{
  "tie_embeddings": false,
  "init": "normal",
  "grad_clip": 2.0
}
Each number is 500 + 40 x the weight over its row's rms, rounded and kept within 0 to 999. Layers, rows and columns count from 0. Numbers have three digits each. The size before them is the row's rms in percent of the matrix's.

# layer 4 MLP up, 640x320, rms 0.0531, rows 605-618, columns 0-159
096:492473598531466491467477455460456472486496534532527565425564580489531546490523502429448460475548473496500518479468442505500506446598536475567515496522427502509544490487502544508501471574460508525552499489526544512466544514482485502591533508465507531482512559539532485517552573509525482489517530519495534461479467476501469518465536544494445521513507467435514557467474526538459468501510469557437483539511487491461526508506495491418504480520535605521502496533441435478457522539559555
106:514490521428534471494593540503518582495489500535533536538487542504462552519565529446497492532522515456439473519467483436494429444498465565528426462480499519463487466513535533527562510528483435459551520476463496475454507469520526584507494522449529487486443412544464518538487542459531490454496521454569546548438534560504401533552546439459505486503491560484506530469480478471430482476491546493537538534475466499547449532501579506548488477398524481457505545491487473555470520518489511
105:553515506479563539449519560444510528489501479471548462523518466479573513518458498521503472472470487488559498509548500476540562531475511555520483519492499563473513513485455466435395552550448551531531451550515477478492443526519460503442520499459524442554488399489466547544497486558478521571400462499439559545551507479420494509559441568561529507484539500453495464504485552517546530498522474519520472523537445538488522510538561550525501456495506507528572475467523437502475482489442559
107:488456550493534459469406578526507497528517467527498523442478389456482502483521492469542448492517442458472475551543521542506523496505620464466543496488503519462496519420510494500477595518495535396541500558480507515473505534448443564496539501535482463596432534434483587532447492531453512492448482435514518473465522564488465498493459529554481498494560478433459497538490536482501498547523468474436488486537548508516464475502411566487549517489487493500512498509472544532512477577469499
092:471431483516473524503512442494502491490482462507486461482555485522490463511520434494602537510478451535511546493474462571490507553443581511556422427596511531550557543524485544433438526503387450570517508446506501468495568560483531475475526448530463539487464448585512523487494476507520504470494506560492488513499518518438558455526551505501520498502504476458425463550526499562558553566505446531561525503587440519603492587511567489543527457429448467513476534643493529443538521551413502
099:536502486486457467538414491489527549514501493530461545476510513488516463512472522489492498550558536455507502474501527454535542449500514499446442575513537479462414484554512567433484521462531536504511506588438489499542475539490512519468500435486507501575454521500489501463604532531548526446533504434529466493510503542469440482456501535511499432454486531412484529510437531547547473532487581532454590531489435529563455484496526563522503496484469508526465447555532521521517531502460536
104:440500540544455526535521522497463485502497544502504470517544517494548513478456537465533529530488425480519533492454454512559500485469501449547424535467499517487512518462441472493587444516417565491496514551504516445463503494454468480443478523441573440499531510576525507511508509511529429560528550480497487505439523531558606507477486439499500453452468566540471453563601507524494532461517416464552498510508417466479458465485476544462445502518472492496471541504392498410525541503532536
093:492517562420571494471480507478447505502555544509554499485492548533521504506559504502463470551533514515475497553480535528555452536511501518501484464464536441477504426465578538534515514533513481481528508481492577539554533452512514509503487466562463460536489541480458548566499529544477497470539504429551448446492494471564469472585486459567570535484582529477461523488466497494529447489537634499470478506442544494507496445579507534496539441490524468513516465509515521564586470487569520
097:407476429518554580486503472497501506495470473514546490440504402471544552519459465539461512509554533547535496465525525514531433568524430559522492514513472463445487531471550544411540525506491548547511541502484540438509586492449515507506488470514475521529610465442451471530449530484473545476479420469491546505503523524570468597563541440496485522479542526534530483511498468510486570555501526507550569429417494468519511427512526429485471432582392494494490440466460484503442466483542539
100:447490451494458471474534576497484551509533458545561495503454496552460499545501573431534543481487522425467458462431483532443507499560511548443554504483427442474547452482519544440476474497480494519473485522533532476454560482529485500590464553479526495497554531501540500487508454466542528522477523591463471519429506550457510559469571508500459495457482556513490499516513437475493482492482484403552488512395537477459498431493487428454514435503524509458511478483464488542529516495432532
101:503496490474599500473484524478484528544553549473551483515464516558545511497524468500524500420574474530469555507563475436426511462526529547518486477498486528505525467497443568526475485548484421529600565520465491552513463528544520507468498488522478473438454493465450530401507567507585508490516496535520521439490520467494485483513418535546537516490484566476543492551518609449499507489551461576495452456503444448565575499503431514501441508420561476466473458506555492491474541563527484
100:473569524485460545514575495446502470456550491468476553565568556529479441464489547540536586506463468536473522525527537467495541589524497446511456477519467554438448607545475517508469500524484587461425474480498452543508472536563508451449494463531453482482544530508459478484517521477427489507543537470434459440471518470464501561487513510494532429509484521495534551454446484538516520510510443485522460456512468496525539519615514522508449447540499486489530537509461503500546524518544512
102:457452444459594534488467526519502472513509513538522496499528465530497532529499469508518478528513561454469448522461503451470494449490536480479433531492460494513537530537546461496521522494523435442604503531569502493507456480517532462467523509560546463564472516535490507496460559506414518519511582529504506442522477522515533520535521525502386467488456502488515531565460479517575487423526553446545514541517494470510495585482510449526496453507451510483529528513456592440495507526464513
095:416524505495475475491437510562542517551473458485446494546519471444492499441469483564462488483531482487433486473540518501489526490456499540544457504479515547481470550571453508475503472467510529440550534460489489547561468559423469478471541489467430442458549521496488429521501474556495507429551495496555482495492535588508465539513505443468528515554476495491497540457476524563540535465485548476446494510563522439579509496476512527496543513626433512466532549500529553523524491497494485
# layer 4 MLP down (transposed), 640x320, rms 0.0505, rows 605-618, columns 0-159
099:520481551447509483479512547484501588471456432550460560474571491476478465478482593538415563516478488497525497485457479548562468501507472527539488530550464568456512530489465499530434549514439508535452514487539462537472530539488590541565580411427480467472536561444555502529552465505493505500469547549512531510535478435516510483477526564519532483570566521484520521503495499466509461558527470489505506519475560503541523495488512435571507486472533448516581477499468407462435509469522513
090:516555516548492507556442531487535454476499542487449486488494460501533548478432507521602495497533520541495556610523446511454433478506454517539410436578481469552544431517517473483549465505493477510492451510483460485481575490512519519529469514481458532516528502526488469527501554490482515515541435496490449482515452536568512454537477551504438500520493467475486500514493503455452530574460493510520540487509500558418476464504535483375484578463539486549528557507478515558514484402450485
106:499560484502491502491540561514500451430557454459477504511448455548548421552518539511501519496503555473527430479460453585408564534556502485445456518560514497457512570451525534469526563530528529496434457455419510516478517472501487477520435498502494468479495467531534479522510542506483525479532454459562519566500459581546511418481452474526530453493507525511510522506477488483531501551508515503467581475475502536488456542502454429558490543407462391527498536479562580492411525463433481
104:515539483523541471451390484561536448474523557505567535483469422486452451486495465502553541525467474505415526519400528478544555422521490519495487571484517486529502456483560489506583576567492461457470476508623500584528524530479403468612499452544488467560445530540498507516504472520495495484486518474501522467450458483492533497512468481530456498500450544494499489451442505507483408492503503502441516473542556467493475437562515531493498517471492548549507574505494543437531455484490511
086:510509514533542501508503534532503512450510525476510543398513528452518520448494524503371567506525525470503499501569459408477496452557466497472560493431532481530507538523436466523453460516503438531444485504501561481548423436463479527547513610504493514453513477471527507510528540470423506527611523478546531537498499517540518484478476577495506517486469568478548433490464461532496511479527495482471447437472514492503512487508505486464495483487579444456445432514530495522555456509512503
098:432545456426488458499501459500580618483457469522506456531457472446478516549519472500507511446519439517517540557541483459405505445470450553441538546445482489471473489515536536440540601522469510514516539535508502506527531477577479537537468495465560490455466497481446512406531489513551576482485506528525525495471487516512478478466545514515517562515473519435497568472525474491428489555578598551548540456528530536549464526527508429509474523498494520523460547460529507540487487552459530
101:487460421453510445509488459491520497487509472463520565479543498602460487420485511498489450505551563546528450504568549459528471500524482507468479499461561483475532476525520440483487516493560546488435518483511517450499457499459471595489563453516481525498497449433429441487465427482568471398429488501515554545519521531515459530481432499551462488452559486418493492487445509513564486502425537516501479483494517452523485544462485447482539421507533496541558425475536546541444470549490420
085:463521454504510505537592524537531453506441465511430561485494519490461493460492520485445513496501447466455569501461412481499590491539458489531484470599523528558528522560531531538501476487462535496466509565491433511469507588492513480539490492516524538423514476512512448444608484462529494539509491484437542529493450496488596483479552584492508504521485535508504524468448493524521579434491408519496467465561442476454431476501518512527542435467498501499578568525452480492432551496540449
107:439483469485552566485538508497442530515522456480590502488516437437472530489427453538472491476523511546554500497562482520544427533531438584454419541455479452469446515474518526442538539500526531543494567453490591491481545490482499475521522470467519504504519411470437492525472472463481519474482471468507541554520481523531485529508499384499486485458500554504503427519510519555491527541474513567569560439443516523552473493510535489436472512544448474469467442545561532552458448516536526
099:539470528534536540514458493455492413465549476412519496496517547487517484473506471508524524462525516520508557529538586578613629497465478491502479455551494567510510582448483450482470466410483529485447522489526498499524499484461498510500499462475478452548542468523501450497432498550560472489534536554560605453498469445546538450494467471547499486527456480501457485563470569527423535457530464502410555500567577399584460464522509446534493545445501513507484472452556513463450469557526488
101:485470538534506544444506460520554521467430504504502519518556517383470457524426483553486526474507516496512506474543546479509560496508532511442485568633459521574482465526529533529471517557550482512466527510570504450523496528542433483541453532481509608499539501455476409546474533376475433516478553441391540482545509450517461540533488437486439546529460565584489486488460479496461544534434505492481521504480441486491459483479454495445444519488494455519449447506541432557441545505529503
095:462560579418460480515632474437491423435528470443436525587532483526512502477514498541438533509505455419521482495531468552538495572456588427491462462503550494457493555542518460472498513489475581479450545442582521477530444530562489499486500490509508482517483554481451450479511527519433473561528472522462509464520559495495455557551515466524433405479375455485488506508462473553593550528486519502479525437518491457576525545564560490532481427497452501495476527535463473444516463532504532
103:578569530511566490486531534544518432457507523426464546499502501540510433509491532543491531479477486507468491522542504495530505545473456456558500524500557489519510504488530479494556452543476528519551508518579488446534505549496525434478451445487472519465599527483504492580497511477527520541517529499508517441550491577491518520500548457495540501540514405545494525502501528496514509472516450549444582524546489476553528465579498494469485530505484469454489552497497578519521505470446490
100:526560575509547501554562528425555442494481540490480447442474507514495542485531516490526471508437473542503581524442421464450493497542504451466570491469451471540509440478558491452437441460470528427500448536545486474558499461589469542530512482531508495476542469538508561514467459491498447555482520441435488496473489561429488590489522434525536507423517566485538461516535464445498546502562490490562500584506498483527495517544482505512464474480538472555523564536476501496535495562546511
# layer 4 MLP gate, 640x320, rms 0.0563, rows 606-618, columns 0-159
106:480540527472472495470512548506549525448453462448511536505521466523445505507459507458540449487480551405457568573465508468482542437457495508490452453539574517493516543495511496521615455550447535479512524461547459474477483565527503461507492478515476487509495458557473526480497507453470550505487522512512509545515519519567493455526487516416400438584525495444498483501501465460410496502459478462544493549498487475454475503508551502493482474486512434521518539465532541568519474480477516
099:516544512451473565544507471513496537445526463521495496529452458499501486535533543544490542530506500461447439461492455541456546575529526499463493407515541515441530506526521556570590547495539478529475508410484486531550511470477555478546443503563460569451462504572480483461488550452452495484561518485574489472542463564571510433508532420514504490536514470499461558488522480487511447517431527483456559488490521495505406505492421467517495483410517404475512547513480525494440472515481446
097:498531427486534529510464447536535442496524502458560492565432466549474449463507528553530478516479513549426517455441533551504561374487555550417525568471590463538542445556566477502566491583509476524501511461606449534552513466498439515615497526515540495532504486599512512547532514517526515535539611516508467506439473515526482513481549443534505485484425556493555497532475441551506428431493518440480527525472516507490458480597503500514492496531512495524502529501468529479507460481430520
095:436480400537464597476419484532466473475580558491507546484502549462520502458551501432466563515529488488441498500538502457548496495568573490524490579507402525509521533448531505590441506502529538521460494590423464518494469513462497540479525484449479493492460520470549434470515481493501408479479512509437522497472486537549501511534553538475499511514472521484499445551505481511538409546533521534536393463500467477485503463515535530442481461529448452498556485486490499556483463537474556
097:392574398385603532509525472536605529515473475499497427538484463441441514593516470513508464494484477541546503524486465470432477443489457581491541536448455470487541499521487529468561520457457498505500518486551470457485484430536429569575499556507567496482514487505451471463479475515526556503471447533516512545482490488568464503519561431519513484537541481511551525463556453532518467556514526556511492467504516493525507497528461396517485509542553564505476515460494511502496460544447498
101:535486584475449472550522434522519465521505443511589527610503510489506472477523526515493478605515494518507468510540546487519482475514432483469488489489496527499449467487533530469462474443531524492432491547496489491514503553552500571406528492501523479467532462499537547524590539507509524468522470426504523499518503467537454452550555465521475522471461517522460478474440548500425504540449521498483558457517516502489455516460535515462516442572567516567464468490524414550549533501485481
093:487487468493511525525602524546514501452411474460466566538517530553460434469462515509459614516479488489500554524533468529497575433534479435529453502535531507544460556491561527569548509493451514421423498585439488549484493566458522527489556543502481507458510477479528498502588499520481539559536524489421494451521529447466543485440516574482560496468500580466520520497440552503481491471490503516495369470543457524474470519546484559513458455454467495515540571477487503508499546500537463
101:505549518443504433458495540472527508576559525557546458505539500481404507480513442505473432485462502469471585564470457472494519472396528517452412486480508486541438489501418433514507522509526510465472556485499522523475458499470414531455557531563524456503458425558531576498527501522501521510485567442536519535544524526494573434492460452523502425457453549471487444544451562599522503538453527493475490508550547471533481550508554549455484609443574510490433519520512534567498433529459447
108:532476457516514471495464495502542534467424435566500417549537481504495450526525482485487501479483498452504442369460453484541470470558513512479464540457519470524524550465503509542526529524502523507520513525460466438508465535548524470502531480504461493514486471494508397462534504429473446531480464455525485558465498492405564474509565512486481556410508496507420495594518496467572473461594478493495478469486521574519495561557468511517451432442461526552491584501586456476498514496473510
103:527517544557479549503534542479515447518546507481488546503488506489510502479487441523473542529482482469532510472493457453494466471430461490506599489531493502483419516492487545453485547472546486451447460517485483548500472471449425432513461505567492500498551569423451523422503498545474492498473493485480590456502455456585506459466506488469552476501460510390462489475508563482452534523437508475508472512486573483539526529492515523455457370528556476442461506576405412535525556505461534
106:510540545531515473501502544449481506491471387491487486478512475497558525531517485485535479566514464474506464508528491525508508515499582495531471508463497466531534513460476466488493563527582455521461528583514464494444460522454483542497502539500538500494489536520506588496526520496508491506504516501506594536510514434521477456544436528522489489466506461479506444511487527508574497461472530489517442496489544487555530552484428518478591559396486580496468500561438516534507449491471532
105:532488576483515595476436498546489459451477481470455576469452478512512473518510530522512508504551531495491449496469462461549460540515433543498476451519570504518513480524489548491493570485593525467533447526592427448540471443524539525540524490590470509518531453404521489481506544506477521520515530504535514480464505489499537488547495530525499492488546418488501481496454486518554498512459499437538425508500481521549557572607592478544469487513489484480556524581523559465501469462450502
094:507517590463468453504514551460510469516478496486410451456473514517497520471432517483508506496462485505438513555570484468445474480505505507482519504496474529535529500470490486485481463455446504371481469560500492543526482524515492549480572478489472459424549499498466504513493484465565481499506458444509476490500486506447508552502507445485500479534545510524507490461483545488441559482551533457526460516542463499570540492501525499449473456546485470527572642589491542515586512498524520